config.toml
head_dim = 96
vocab_size = 512
rope_fraction = 1.0
max_steps = 4072
Each number is 128 + 24 x the weight over its row's rms, rounded and kept within 0 to 255. Layers, rows and columns count from 0. Numbers have three digits each. The size before them is the row's rms in percent of the matrix's.

# o: layer 3 attention output (transposed), 192x192, rms 0.104, rows 178-191, columns 0-191
# v: layer 3 attention value, 192x192, rms 0.102, rows 179-191, columns 0-191
# up: layer 3 MLP up, 768x192, rms 0.116, rows 0-22, columns 0-191
# down: layer 3 MLP down (transposed), 768x192, rms 0.108, rows 0-21, columns 0-191
o178 100:140161106070118103101126144104116131103101111115094107085096127154124161139086117151093119145089107143102181106116141155087160112132124139120145135169140120157073147150135105165136150127094115107101143097138119108128136119127093110090111119119111140145073094137140095113125131136142163114100127087100115111157138138134153167119135147128136084119197092114170087142150144107128141139115176139131134092126153095135132151159122125102110090077107173138140138158159140140122125119099130149106132120152130175091130104138118178145125130141189131118147107115139124127141116167136120149
v179 106:118104108132123130139171094109099115175126104110159121129114121120104144189127154070111165126149141134123165071068123119123114156126101095071137097090144104103188140104164135106137122102138129081078124101126134113147166122143095131101125139156154129133122176109129112110089140104120095113142129116128140139118144090103139117184137131100110103106124145143096105152113146120092088079119108175088132136139114107092126122190138142129119095125132165140125140144148130114139144135124119094139109112101117133084142147129102129147146137121127112072141131114137123116133121164138085126
o179 104:156126133087102148118121088147126111105125128138125076106113105151141156126123095131099149119108100128057157163112137110111129123098123143184142119135106177146139113163193083181104176117136113113115169149080117120145104122154116114114113140144136117131083085175103091120121131131135131107154144143117106107116155141140117132107114159129109097142144122103168109139123176075161102134126154154090132142140182133147167127134111128129139135102096103139123115123075146141146108105175130112118178121118123137159148135157133135144121077147147117129102124124103137116155136092149133147
v180 097:157075134115103137099114139144088169118087074105127132118126116153114085106169117150138127129153158154110148137101094138113146139124101079162138153109109137088154105106128151058108126136108153095109150157112126170103165175134132112112112120127107119124133104118097079135114105147133142093146103143136114116140112182119075090183128106091100169110117130101105071109138164108138137126126139147115136147149138101157138105094170125117136149093119139137153117152108152159128130133169154101130140127124155132137152144145114098122139121134126129098089123123138111114154058137123121116
o180 099:134093138146117137150114100117125124127123130176120204111140118120144128122154139130152131126153147117114092132123147111133078144102113120130120151150129146124191154155162094168124130110128132146158081099154114140164090155160079137119108147141160126125147120127109138151114139116162101124129120135118151139109143093115119098129110055101135136115133144131099146136147120112122154111098113129131124114189172128112160101167153091116121181166120146128072089176099132114153093112153158088148133178129153082121140126139113108106146148155096134119120112137158146103066123115118121142
v181 102:133132136126125099119133146136147148116142196133085114111127164183137125071102100156112105126118106107121096165183127167131169135127159129131159178124141128171106134126128099119119149142156171167157144150134144161135119153121138154173125109109108102148125072132110109101149117152141166139101136113125138140138134179110134180085139118158166116140139110133173147123171128154126153180126123112135111142131099125154166150126152137099169126144097103143142136167135141143139143111157118127122121157140128134147105127125160141131124143117099152128140096138133088112127211108107169137
o181 105:150139133173167122153140158122130149160147147116146145123136155105116097100136151150144181150193145157125140086129107169174122127157171102110108109138120110079095134129090151122147090153130100132132093121148146127109145118126121154129128119120099138114166173094122165127160156124142116130106115108093140170130119128107111130139173077139153144132074119158099120096127102162113147114120117089122131131093104157115076130108150119127145129151144154137147145158184119153150154146084114168139097117154123129142098144111147100091115154085068154119128107136128115144119136134097147114
v182 081:128171137088106149129084161134121166167098110130113147114127120087150124132135144121113151153144109159124153099106104103099133118150090186137095125108119141099140132186114083169138133140083124096093121164100105090159132121142110100148119134123131100122089154132095112139141180108115107133117117154124103107122134069159109132086112135136131113148175157179130111118102136102148124091160139150141126125130167109109144115114071139160076115109139151116098154071111120084133128115126119182161120110125111138110146120145156131138154124120124114093111123154096119128090118122143096118
o182 084:088123103097088146161130101122133081122126107123126153101111104144129163128127118135119102132116151117129113162106133116102131125096114126135203136120149140164131096142122107093113104147134141135120131130133106180126118126121161110148143132164120120137126160120130149153109069151115146099144125168177107112077145099151136116127104129130112114080121149146130110153107128096106120100130099136162117108163151135102125118207120132134120087132187102112160166095134102145144134104141155111080116143125112092120118109123072182141144170165174120114159149152162104146152147130134153105
v183 078:161168110089139166144099175137100160148141127140121103154115105144146155155111104103123121120138111132150113122087096148133120152127116151113099118077110152145128117123187083149116137108081116135129118164088136146156133159151120133130113121118125129113120103163102090125119161127149160148119170167099126097112108166130097112102134108115150140136102147143144116124126142162141111115140151100131154126112128143113206095098132141111070142140130141124130130116120120127109170132076113166177134125139106167138162156110188148116159156124132116085122114169094153100138162139140079121
o183 081:093140097124096137163108093131156112149121125140122152088118098125139149108150106158114149140126171141117131138106115118096119165129162098169164166126156138186139112143100089100137087155123126134137142118157117148132131127120142112129109141155126132115161151121141140173105094147117132115129131153144131144062169100148122117114117108096140146073095156133163085148099129114091118083099119133176094097156130119108116107198136108136113103142163128131145184114139112135167108125121172115120132146146111094144110124115116164136124189158141112100133116148159077147113141138100142113
v184 110:140100106126100169139159137129108084109113138144121110142152164094122153140170118085114137096172088132132100114098125189133106138168167113112128117128128140115157120122149102118159136112152178109149147096138118152114122128127096108125142106156104130148123130150143105093137122116140089151102150131118133153118144120150185112191080114155115089142152116143098094139179122140139119131131137127099154132164119137074148136160115148133126110123128108156172124165133123122142122143165116118135079127117149102127051144113121121113128153123124114093138138120117130120106134146060055123
o184 103:116161153094096119132118079115120123134093144131137063130080125159144146148135084137098150155146116137145126159101113120105111115132166120130131124171076139139105163144124087152147175095117089119111115161107116124141118115123109139110127148120139111141119101109147089106131154095165123074114114144139173135154125125120134122141172146146108116066118117120207111127130136102137116139158139158112113101121162141122148149140138117084117085127175167161141169132135149151148169111113060131126166127149126168131072144150113128143123149113135148121112123126133124112168145152114129138
v185 087:115126139110110164128130132143185114128118159142114109127131124131132107141111091146123100094120150153139093143130100137155121134093083126134145150098162123134085097134111052140158137141104164097126101168135108149123132104097148163173133132120166135119154115077133125110124128092099131152120119150168126091125112101138161145102130116135122065119122130165149158122139109120141131100160110102126142132081172126098142168148118160131131116110143181153065136115127122133158107121116133176120112112087124112146125144127151135119124122139187143123112160140125062124137172080137169117
o185 085:110112113128167126098099124100104129126155128107132116136126173112132121116107125120179144144132129122130123117131126153090164171151093141093121096127143138133114144118111121066139114099152135134086158134122094109162144133113140126122175108118160127152144152152138135130168126140108161117142136117104077099102114136105091153115181145139089168125151097143127115144127115097097117111168095140128117147096088127120105162114124149151153115126120059110159094103139161135133139140152107091131153100109138106130097171098104065053114110105157149102111118136119138113120120127096184105
v186 094:148117121142098127134090207137128122173117154098092100158127122161121121069176134126102112129152139121152113120126120142113114140161143115113116103127107128142158097128134140144117131121118166080155175151119065200112127130136145114151131120136121109115152123120143127115116136139112172142105086121139078127128103124116160116122121126083140150124162134173119118119172158139123155104116158094090149130178179149098134105176090154140131133135136137124117118110122113160130117136142137159142125122090119136165124134135171162079126133147141149162120146100134157135114107111089085171
o186 089:114160120121090114153113123052136116143132146089114127122113133100185138138147097147175109131134124107142113163123168115125114122147140150124130135179129123150127164159132096129119131173090145134117110126093108138131110109118113119135138115144168111150174118148141108128119091091140114057128120105145155141136131106142120159139114130130104135074102161124140124109141080083144123092209128151089146099177115116112175100123132063135110105146140127154155095115139128148147139130146131136124156122139138136112080126097112117085116123138112157115185119103128098099111118125111132108
v187 080:138110103132111160156156097101178148142123089135131097099112114135108136115157131113156117133161131135163136143161154126148109099116062110144148143150146117146143145145098146137163092104161114138126110126125119082123157125125132172111124104110144131117079196136149109091126134115111095143127118093124153145081141114125134135109099158081104152129130136129158108119173073113115099124119131177160148116139086102138112164152077133118091115122105172117097108071145136107169080127123158127127113110121137140117134115130101127105138148143085161088121153121151098118145174136137157136
o187 077:150127162105150127124128135141113155149151122119166089148139144155132124140150147092115082103114098117120148112152157104149137158134133150083121060115120132089137135109186153128129128110108124144113152143136136107134150134126125099123153154143129135157120112166108128088133146129131131151130106105111092109100104163098127144129147149147118123187132099116127166110139123107178114152154169132103139202082136129128135145078122153125162142106091073150145106138114168117091118148162092145126135111120147115153133159119140111102105067107167121120080123102085175121168129112138127144
v188 082:146120122104162138108133114142147133129176099133121089115158119149156130158142132155145148131149114166092141076110115094115119128161152082128117096123129103109115117095119083150150131128132100107157087125087152126124099104148130149105136122134087143113122116140102101113150100156150114099140193162135091098145096128117107086070158095148176172159147125121080132174134168177124108137145144111111159154133158114162156129097151143124138125092149123150107128138106132140115123117101120088141145166153123146117147137138141103156087108115096144116161073134100148113152134127157159133
o188 085:086123100116115091127111124138138106122114125192120185105130147107149115112152142120114126124119161131127111160116121128123123128132161068115112175129148122129121158111095098108101086135147133144138127114192109139130136164159130125125128157178124137093124129124104162158106150159092099118143128137127159142120155095162153116123112122104149148113102135130109095149116100135112106097073118141169073088176097141127131111196134130120121115123157148123119136130141126125133084136130154124103138143111130106157149130124107122153102208170151101114116148178150118177099133104092128131
v189 086:121120135159114109116106148108067121131187165146109136133143135162131163133143131089111147137149120100108104119111151129144149130163149149112100110123099120130133133140132112119121149136121130116126143117146157127164157172130088127130096122123132139157076123198126075127160125132115182173139062120098109154152120114131107169139142138107159158139107099108160112174115166130124152076110136161175129134166112134102174095092106143148102127111164102128138144166127133148152112130072144138128131133113123141109160132141137123147126119107064143147114121085132140110113114129124070134
o189 085:158147128143127173193122096166141129162146123127108127080135136135165134131150120120095155117158140151111133177120126116174102101106169106158155152087111103116116102170132096151124133171122136122166126101135152154112085099120130146142077146135140112107130131094124146132144103118144092113106131115141162157114116112148136117116121158125139112110090156142119091112137122112145134101091139117131140086157140126086119102121094115110136113125196190167123193115125105107139171114096153143103087148136108138131157171121147173172131149127114115139139084128108119120142147128136132154
v190 086:123138142126163135134136153128096173147126147114090143133096117123124155117114154066105131133131096095110153115098108128132138148153105170108089103142114162111167129159160143165091120099132117160142146120158140078154176157135111116141115146113112124148109123165110093107176157146153146172144081116086108167101148135139134162140119145130160130136142127146127102140123134125153120080139161154155153132120113126114156111077132138140082120131134175097110160156108115087158134136143113133167138123085142164122168138129191156122135144115117142162135104117115118099099156144130072114
o190 084:118139126138095156153106102151126105153130129103090120082102086151121148114147106169087140116143132115126128160110122120135098085094169100169170137112116131155145099150115112150097125159137117124157129101121131153097066092120139134137101144151121121104148151110114143125119090135123136096116122150167141153090151100141130125145070133122137124089088155154135121108091129094136133126114118120134153095143153125108124093161133113123104089138186157134151214121120106154171155115131172148115106137142108123115130127134105197170146174163132111134131131143132097132157149142134116116
v191 122:135106131126132141099109116153119132099100070167128156139130109104122118138146153162116103129145154102126132156138129117142125132054063118155119130169118120114116128133110105189140123120125140161119145111123112090122089140151143104121116132134136128126135128094162139176100115132108055135165103126130156148106137151096136129098149128085101137130116110140173129087148130124143193159159125146158107118117151102130116144080126101145097162150125127118146122120115131108115140114187129094154125112145101114109135136143134168073125131155112139102133197127135155133125053109154125127
o191 121:115122139151104118145129106131136133128108152116167161141109126130107150157086130120126098116105099115147112148167123138141129129162106137097093103104104137138174113085135147096101159094124134159118096122145072145117119117136142074110123119054153106117126102106151144120114166099128112171133081123114140104120160140084139142146102110119110119117157130098103197151125134135142142160133117128141151157108103087155106099116146129101113185175150134133119156147104132121112153177156158119118096104115148099065139097120150149133165118118090136129134165127094160120109141121165094123
up0 098:096089127140140123136108163160133166157123138131099098149111133132106113171107149109138117142161107146092114137126146129123152111124134131092100145128133098109100147142122110087159152131100090118102097161129170127149135120123140128107144200128114146132099119163116104107163147135124097108099145133118163135063140107145115116102094121104075116164133115150123138163119082078118139107155106160106131148135086088173054119132152153145130139149101136136170121128121141106142168137191140123098105128092138188119140121153111132110132161159133113149159144111119117127113120115094151118
down0 098:121098185122106148113154133186143152134153147142129149084100153136097123097115148122129091142120128140126111102115153123143130138097114091116105131143136131134157167095123081090136120117078168126131091127135144124155087116114137150117137104143116088132111153112104164123122156123173133087176146120136140126107133131164068096183114103143088147156094164081117139141138129130128107124096159170113112160114117125140098130161108107096166150112115100156100101144086122110115114114123056142112143142111104134122110163127165103125092162131133136166127103114125113121116148120097144163
up1 100:131127146127127132136147154124094179121093119130123115132118168152144119087167143099128126125162119123146077117121141174137117151146159109114143104110119103139147167114132142099156118150085085146128162110145146103121124124172149150132159150126104101152128115137161096117164144088128094114126102127092163169154139099165149165132135088141051104143158144170170153156093109113126124099143160138109077133091133143174122152144104108094134128117125087081106079142152145125112129131091165089114109136140120113113153140110120129138174114119115105130116094138152117121137159117159120110
down1 102:133147131122150105094114130174084139127131110129126175077131110134129123143148120154158154082129129151170128146133106170086088110167110126143145099122087121109092102138113129100134107126118141140106125132089169135158164162151164093113153143131118140152125105094163125094142158147115108124150084143136091109080142124101127163105116135147127120106113139149162127093117139156127098109125172138181118153124142169178101139158089101114104110126146135120079136148093124141160148105105159152090123112121110117126142132165076158170141132078122102148110126147156108134155141158149123135
up2 095:159128131104129087138136134104122191115123114116141127144136166134048164116158147147136125100142123121111084114168098116143089109122139135163117163126158131159111123131111115205134138153131103086138107134122161159131114112157171097171132124099142148176118096121092132134112115144113112160117130117126096094100121093116109101158125099111126103128106132114137135138147102119124148076171119133100124177125142070131159137124134126161102128106138181105149141144144078121120164106118106167139134134139176125128165142116145116122108141150104135112105119102132146160161100153112125086
down2 096:138121109175131113106075117113147140141094116127107147060077150146149124119104121135144121124134126138144113132182132124178092144079102171175144109114136105184107091121126127087166127130113107130137147136124126119176143145155157115129166132139149127065080120165088119099147132106130118099103150148149118110101133110145125089174121141144082096124155144097117098122131112104128119155104125105166165138125165119156132113111129100120159106139140165145114139121123154171108123159135119120127128115154133141143146127151136111152128125145167162096143088088107119131132124083175124101
up3 108:160142096143140176105140130121146158103147140154134119138124168125111094121150090097155091107137096101149144114153136139143118116105147105109131152106155096111148149112114124108141165163126124140123138113180165132140152183110144136155152107201078146134136155130128082137132145070103095105137144157129128105145148137131146139094132109095140135110144128142133200127138116151146100123167172167159100146103123102180154127131082104166164147100135150135143103128131106096136157125132125092125165132129096117073090135131144114144140118143111167131157142107132118124144096120088128112
down3 105:166130113128127107107118120134139126080135097134107136091097147174141142162154099157114139186122146135141114128144147134139111099152140131149116123149133195208153117137145143101150148140143154155108161153088127111148097128103180112174073070136125133085146131140116145076131120139105115148116149155110094150104136110110126109084117128128132106109137153129115127122150105153122137129124150082120137108115100173154138139143140116096170074111158138132117125156124112157114127098165102124087130122134094116135135113104069131125103196123114117111155109106121116142138125159119118141
up4 109:112140152139127110121111122108103132115143122144150128143173143136090135132122143104130088098143113121117123116103148120105097120113083141118152171143139093144134156128141140136130152109130138127140154103194128147109157137143149159154138111133123163182106088149132098113129147123128145130134164156112101095134100096154099134154083089096130105140143132128111184088157074159096164165162146123099126125124135109122133128129150103100156115060131159124173119153132122149125125085159129163117120134098144124101123119159128131095135143118122138140163134078158164123183134193141183099
down4 105:159113150130127172125110089129151152172102139141111110119100132188107171129122136140152131150142107108146107113178146175178130155116118122125166130109126097082157141097123140089124132074122108146153137170151141161154119139133113134161148146123139132123105146141161125099181130143133105134137148078104132128112130131121116153136152112117129118136087126132094129157134106155102189106119177088127132160176093153109124148153169154089124088121146134133117143136174160097161146165144153156122115166137111124106119135101111137132161179118144110109168116161125119118122141123159088114
up5 090:124127096129117126131088126095103116160131136112108091154141080110116122143143158091110076071132154137151123123149073106109165137118164156164095128168125117101157110127142153147108130196105115125167166157126122145111175133115148076155086151179096147167137140122122149113111129117130140153142109106112126098118123125127172132147168137094148151118121141132144099102133100106110124067128125111165135143163132123119089128186131113136116144137093103148113130129127155146141136106079130126144125128118119153143110137106143135075170116151108193137161133146134121127125127136086136132
down5 091:127124126111130130138163138131104118142129099064168147109155121146144155109115152134115133161112103123100117095126134090141155154139114144110130099128143110159153133096122116130077117098116139082090136114123158150102101129098117164116139113097136123134092122065162149079114133145154135081159123109187146164147130098104092128113174130093144111118143101100112150150159115134141162107102152113132171158116137118109125111122110136160137117095153083134096101123156134115161102111137118120142102142117120133169152125110090136143099140089103104084139164111166144104186120151129150078
up6 105:119128121100123142133131120119119123135056149114112070141124109146083147136132117152126145078123119098130133150142132116131105172130130136169129133161139172170133199130074175184146128125090143106144152093124146112065125143128133185121081144166132103139100111166169145129144126142126156151137131117111077133150123068140136131111123148116122116144138127163149140154165123126108141113147137114156123122166106158150109138148114131167120135088123116125114124133089131096106140086122139125111160177154132115090137105092131108115171115131111141151149120131164165120144153109148116135
down6 108:147125151116100151156110084122142124075163112109163110122093115168102156149106132120108104101089113168138147106171122103125120171135114144132129093129127109123148157090160103104113131135164101127171129122151084157127104155131077120093085150106157104087100158129138107130109130127126129172166090163104132129109118085086161165109131145123123106121122107083110102122135119120135127104119146136105152123160132116102110096128128164174144127112128106108157167132108163094156128164131161149120151098084177132107157126110097157116159169121119126142110086120128164110115118136147139115
up7 117:101087098106149155119111129055127152129128090157123170105162100139135102157153144149133117130149157102123080139147106114136157104104136146128105110154119147119109130143118149090115168132129166156184132132110139119125116114125130096150137116131147127150075140136108133126144116092191138101101131117118140125134104137137094152155146085139127136148161127145149114152090148128093104127109175121175138166117083152113140166083131120142087093166098145079165114095122104109101115102124115132135148121130120201115143099102132127140150134177113117123158118146156116094137150121108122157
down7 117:146167176121172137078123112107118088131119123123129118117091107134101160124134075143142151145129109125152206138085089076117112165175188125145122130139114146139134125140111130113103144073145165108114149135137092093153123145101114135118084141109113173088105085131140089167129146110113138116147118130115130128113121108144150126135096123122191114080146134084130104117102110132151144107162116132112130123123099132116115115116113092120124163099152112120113094125107145104131145141155100131110171114134100077118113143149143148132119094105101117127156141096156092104143151124134085132
up8 096:115116127138151138141107147151086159119117137128152141132117126100136117121143131137098114089190101154138086123108125111136101121126100092149151132144162120120065139103113104163167187174109132122135138098157173130088142107109172139114140175124062128114140156123147139103133108120159083112118169118109148145119141125127149140127133150144118111143153126127201133149150101130144144133145131134115067153131111120118114126089142148127183159161126119101147083120124099137163165129086115119143153170151115173134114121115117091081118130123114110146107094114140131080145144138127156107
down8 108:119114151112168096120107169135160136145120129137108169127084155135150119116134166132120071145140156123096143109128127127177103138107150114132154176138185135109093083137153164135121087122156140135166116111123131133141141164139137110124141103084161180140173130118118135172109133105141166115140108108133119141109091122139139140159126140138129138129123125192101166116132094141176123100152105130108145147147152168177133115149116155153164144119131150123165105154089104065137123116137166135109092134132124087106126160117184121131154138103121143088119096136128107120132149095124161136
up9 108:112152135098089111125162125137128134088107112121085133132189171129090112116118139140140140077149154117138150116173129089133123151149176160119086126093157075157149136136076136135140116110091121114128122128114130109139165086158140124147088131116156142122092105121108104162186102129157143100126084127112103104148127112129139132141126109153140137108143145156180133112160141104128082158146128096120098174138102170128115103127108142139117094164142161113132135120086096134134162098149128172092164140126109139140100107115144117131137122120113135135110164129145171116177151108091147138
down9 107:176160143107139129126140087108091133133114158131158149125152129095081104142096102115155176079093119095117178150105164156166133136124178133149105120158122141137101066107127105111147104130146105150163116124091163112164121160125089104112141114107137126137125115098175157173137128159104150134150118142118079133136156122122100116108177121129133135119117117099138119115124116159098124149176118105146087100139140132168082120151080126094131100156125123160148132109131135123091149124111139118127137180165163118117138144112119123110117128133137154127086126143167114103085105122133134168
up10 087:073121064115125154164127137105103100145086117136147145121158160097122131118158151125132124163143121111138141128111112177095134163133136106105115145149165091120119108151096119139118143132136133145126130084139147113138154100148157148103126152140143121159136117117120159173126158118178110121113090159084128086125170085129111125123110096122102162113132166145157169152093098093060132129128112121173101118145115126119110092143145153134111113148146152128142129126140056142135130110146126143115137153134116106076133104099168153126156161129093160101142105143166108112102141168103137109
down10 074:129150109125108140136085095100163107143117130111116131091159129114147106075103132119148154128124120113171117113076147129126115117185116100109117138086078086124142172125094128153142126138155125148144109120115090163138148107147146120161159114114152157142156139110131114156125103100153129088172119126123108096143167122131106140084139114109146080157138134134107093163118157130145146126111121151123141127168149158089120139122141132124106078175138177125148095102152108119078135139080149107140107155120141114126167184141112156114124146134125122119163120111113101123110082131070100092
up11 099:096147168081127145159106123104132110095107148128134072135121120112116166145132116151133137085157124076136131142116163152077112123139089132134088171124151127155109116110115154136126110156130107157156137126144088082068135108139123128146100148121092175122105128128128135123118103065173168140124117130138131087133138121131157143114118127124140147165127117100149123141174109143134076132215108114165083140140079144105104108127134142148133141086109111118134133118099153141123130129127129103128119190133151134090159139156140127117171116133125122137107166103126120135144083129143103116
down11 105:090161108103134113128109106101141114147135150097164139151115092156089118142123142147118108080138117173164147111137125118109117146115112163138115152116153108122152142082158125125138145076150134109103124146128098093144124189149125120158127156122148141091135131158135142098145109123117191110155111175144150094080149129162161102136150121156167145143116110115175101114097145107167154089107134130112140109121134144092140140140116134103135103125129179121122126082165127127081132146152112165125087129113080114134104119108185149147099096156129105131106140130135130084119098112142177118
up12 101:082123117120121160123125117092164118134121108158154163122146169097174096110099074144121110152124118161116102137129130170136117154110121124138146119080118108132091175122120170080163174107140132162153177142127083143132108105134131140128122137147144156110121128126127110147156093103147112115093150118126168131118122142139111171131128129132117126146121138167121157110179118101140124128118121143110126151132150147132134140110119100138126096138123163111169138137079110108157151103149096139160135153108133132086134123115181169150206170125153168130090130130137107103175145124120078096
down12 107:132156116119155103113132161148129052101148157135087128148154129126116112147135168162136127168111133132151135095161144131106131144101192178087139136099131127113131148114133145141133110149121179120099129160121131140126150089137143099118129140113158092083090131144109097108132088119151114120107166134131148125118155132109131145108114126133086148119090141102075123150105160187111120129125096086104128116171106104064166141080104128124126119121148136127150166154084102092171133142136112166137085090120098124127138098104139135111106085114122116136123128121148131127132105105103099124
up13 101:143134085131139110151112154099094143140119124150111129179110167160115136131134143089130083119113152110118147118121106108100148161086097122127145132128137145124131122117132114096100129111141134115140112093131097126133124164138114129137153127150130127111092097139099071154174124109159143118060134165121147172129148131174125167146146130136130115119163142110129136117148125145104126102107104110121160174177070093087115113136125140159125131145104138099118137092111125123135136120117081183149118125157087148101102151115135117111144088155080132179194075141126125128104131163115167117
down13 100:140115116132151122123144119147115167157138122096150155128077132160106145143134123118115131134144131155124123153138138173136146131121128141111142086152161108127137129079131103066134153092130081086117144141086100155142087104130126137125115136104164075131144130167135129153141117121103138131138175171159124079105085127149135113145145116125130129162116078110109161124126113090125140169116143093100115138103098119115146122099168130087100129129120161148149168125098152176138129132123150091125139107153128100074123137107157194126135161115128157163115182125116126157147169149145163157
up14 100:136136129085125139137125125125090154163130104122099131147128127122123094102167119110153073144113114175142136115124134114120159137146122125097113123142153086175133125127149134123176152116139127132150177082124135095111156125160101115156125122151118170142095137105192095088158140119152117085130093115155128109129170119117127164153122105104146126103170128120138175115136088119075177144179116108113109098106165154122068146141103131109116110113135127100150127106113107102115107116085158152151129115107119118126144115086141101129109117152101150130174104157162140101109122114149096084
down14 104:147147144152147140120097097106112138178094109116150127103177098116113129167178061140146140136151095146125122127096142114122169120153131108128137116164157096097135136162139145129101132167114142136078121108064126121122133152149100087099137143115115114174128123103149119157095170136136147125158162098161125140151176097111121074146133133133139141141110124126070127084150111123098076138117116104147134149127148150132131120157111101095134081142140104123158148171106130108140157124132110133145149135094107135114127109123097145126131127165143135133127111142184132117142083166135154080
up15 099:087144111073163130131113143113103180145148124148130134163126146124120063163097184119143113102148129138101138166139133095146126117120147157091115146119178137134099123143121147123126163118090119125130135139155101139163126120134094131145135115154136121137111117110119105161151152136109097115093138155118163090088170074145108117124100117123106166129147165103122146117135127102090093144133137129114135128182112120118104064112141139151083145150121164125144153119144110162136139128128132101122095122142133144110096154105134107129140118189134110133157140074117093070162081145138104103
down15 097:088185119145133102118125163136108117159110122153148155133106095138158110113113162146176088131117161152132101126154154121201118147139121123090137093083112128139129143116148105153098104107120120164089117134138177134161146147113191148095115136117129137130122099127133108105093118125131117132112133137109137147122136168115096149125176092104129067098123188121147098121114148131176134118111106121120100110129142180141158127111093122136157134144105100150136166175153139092101104075188123116128123109105149143108097108107139139151106114109157117094111109122114150136134145120138125111
up16 089:129107130114120133165099130131130096091092084145157143163077154097091093092144161109160133133143148150094105119106054091147137160100184095140111126153115160144119113108136139132118159161108153146128132172142124114097140142159166135191100126099120133160128095151143145116149149139149139156142109128151127115123131122131157093130135105172127136131131167112122116116123134107127110091104127126160125139175114117125154127144104119143153164112125173106158141082106088153117114140096146102139104100099072116136104157111171144128118117159108120131153129091171112097133132159129111151
down16 096:129133122106138109135106130157098129130114099130105139084169104150167181152133102129178105157176114125109083158117114130148109120160140121135113154192130129118156105117167129127123153112153114082137168133145107122121124128149129063130112086100096125117175113117129129071105113105101125125159111132089106124127121153091146172125095115139163120091134117108126127136183108130178108126086103125159127093124119145109125177127095093117123115085217143129144152125126141149138104152110137107130108125129134115119127167132127154119147123137111132159126128117125102139119102157139139177
up17 093:134131127127118132115153161138148145140121151116152135115093134157107114113106133099105137119116105116152092177142143131144110153145116123119116084135134092130129193136075144155173096154124126164121119064130147112126099144152123116139129185114122125102120112177149108115166176102169109129095101176091167142133149112132160139075127144154092112146151137129122089138121122107122152133123178127127104155161140105134127114163120169140149098098093155126117082152124119125168124123123092115107135121146105150118084161066124147156159146153126149168145099108098152102142114142120113131
down17 095:146104135114140069141099119114125141172132149086101130132140108118094117144121163106115096133114118100114133108104128089162097152169122117112137102167139104158135141122130174113160121126116133123131137120140155157131114109166152128089133143181108128143109108123162161200102154137150143135125175118149132124161140166089148105155120102129135148118177110137117090184099112094127149139141130085119108149093122099130115131078147136141141104146091158085129084111173099142136114077119130155084131105152129129141138145159119138122121093162118128123083129080136154129138105119104107100
up18 108:137141117080108108173114108107078123110145150126132104108125138121074104131124115077111101123127104132165155150113160144096126116132140096109119174100129097136110144114089081120114160156134129118138140098163167133066144181119130166140110125190125141128153114144094142138126142137141088120122159129120118085138145117129150096105132119147126138136143132179154116122096101179123153084133117129121081176144104111139146091120159140113120109110107160135124079138148106118147178139107118104102142135125106172111138089129137130132120107166102167155102128103123134166111107117140161089
down18 111:149121145133143088106166089145103120166131106117145164122102047107113136126138117171138155167098095157116118111113120123118137112098107134159111107098092145110107116132078103161121103111161096136088124144115119131161143130139131131099108129132144065126108134097111090120135140111195123104132159125117164093118143108120148116114075135096147128133154082129142161124137112089067119148111121132149108119111108114142080131110136128122135111133114110107087143086085120173150114138140139126120136127103122118090132092124077128159170136125135138152140091158106144101112104125142106167
up19 101:129129071106083154119121124102128146112153133173147138134111130130137145168147121092082138101132142111118129113124129089115132148109127118151096124125135122118090152166175097136116155144115103110109120186122093100180127111169122111116114138181162089151076099124100099128145154130128088077116143130138122110136128078170138118101137132096107139145129129148146121154160160116092143121122189136143135123148126160121137125128112088113104152112129094133190120163073137102157088113128101131141128142131106132145128147072139106120119117121136160105122145164130151117195118116148146139
down19 100:099146163093128123146129174122142133154138104173171135103075101111051155175144081106148124133102140103116159127116126121169180126148139140137134113093135119155106145129116105113138114114094115118137155101115103148150152128108135122107125126160142075128131116131146121148130092130077114165134127142156134120114092097077141092135065146142111095094090088108127157114164131106167146109117136117134117137121120091125121098132116106125143155193125137111120133133097166074105119112107112117127121133132153129133131130123138122130129167120123111161131136116100124102132123116104111213
up20 108:131147113142085136178124143145122144055109080123125127111138133120121126154148115132112102100158132068166126112128131110115125159127123134153118161123135138147161127171134170110144139161095172102118149110173156147150196181144162129106077136149102093147119103148140120137125130123133156143134120121097131099168122138161188147144174120081121127184133145130111133129154140144128107089171114092160129158094124118136141141113083139107147109130142098130123129143137132112115122121141115111129138181128087119083104121121159134105116087148144142158099136092146142139123101129120101105
down20 108:120113113162132110123094135115146125104118135117134099119113152116169144125111111146122146154161117096133109117092111096137157181121102158140144074134141136106165097141116152140139138122176151094142149112157102094108164137106113064119108096114149118103135134125160164111185152119145136137158164110099106165111155154128086121125111127103105138155119096110135139145104164148102136126120133179147181115100126187116173148140156128126173072158137109144125130130175122079161096110140096106130148153158140113113153133116128128139079126102125169112154155111136133128115125128143159161
up21 101:135111094144136115136123124084121140099128107139142122102123074100124082154100141164130130127121119137046111126109148166138113115141077137125058135147116168136068124151124118136137128132154126140130099130145127144119165105108144176116108117162124094130107137125128124150097122114167129129140104171125123176123153138149139123145150135103121154161125136150162135095108162074132127129131160131152122120111136130111070141129107097135123144179156146092118090120120102148085133063118078105147148159098078152137144103124155151110136168144139108112134104142123126125128114168093126156
down21 099:116112115114139131131102116153122116150131105112143196131145150124126126144104133129149108105093105144145117092127131113086132102147169099095105118150067142162121136173147128083131131119180086158141121131114125125174171143160107087110168112160136137150142127083113145145098133145127153121103125149139138106156135164113066125138115107090126148116125130133141132098094139118092098186136125139113160129157140127134078131073131104111164072126143104117125140151167124186139158113114190163151114129110109098146114139126130146174174138102133116124124123152137137133148100136117139114
up22 105:137117111106135120167088145138112105128091126108135069141111127162135148113108126132116125155189138110120158130159147124114108132152150126150111142190132081139147137149095186120129115112120115146146132114136158162072143146149137140104110167139122155130110115169124143140136130141141164161118069136134082088095131127131130136147123118096122137132150135139131130159153142142116129133100184079184092149111105140125104172138129120138142108163133102127120087103071153121086124153158162134150175142179071149110092136139124141129116132168132136116143137143136149104143148139130177125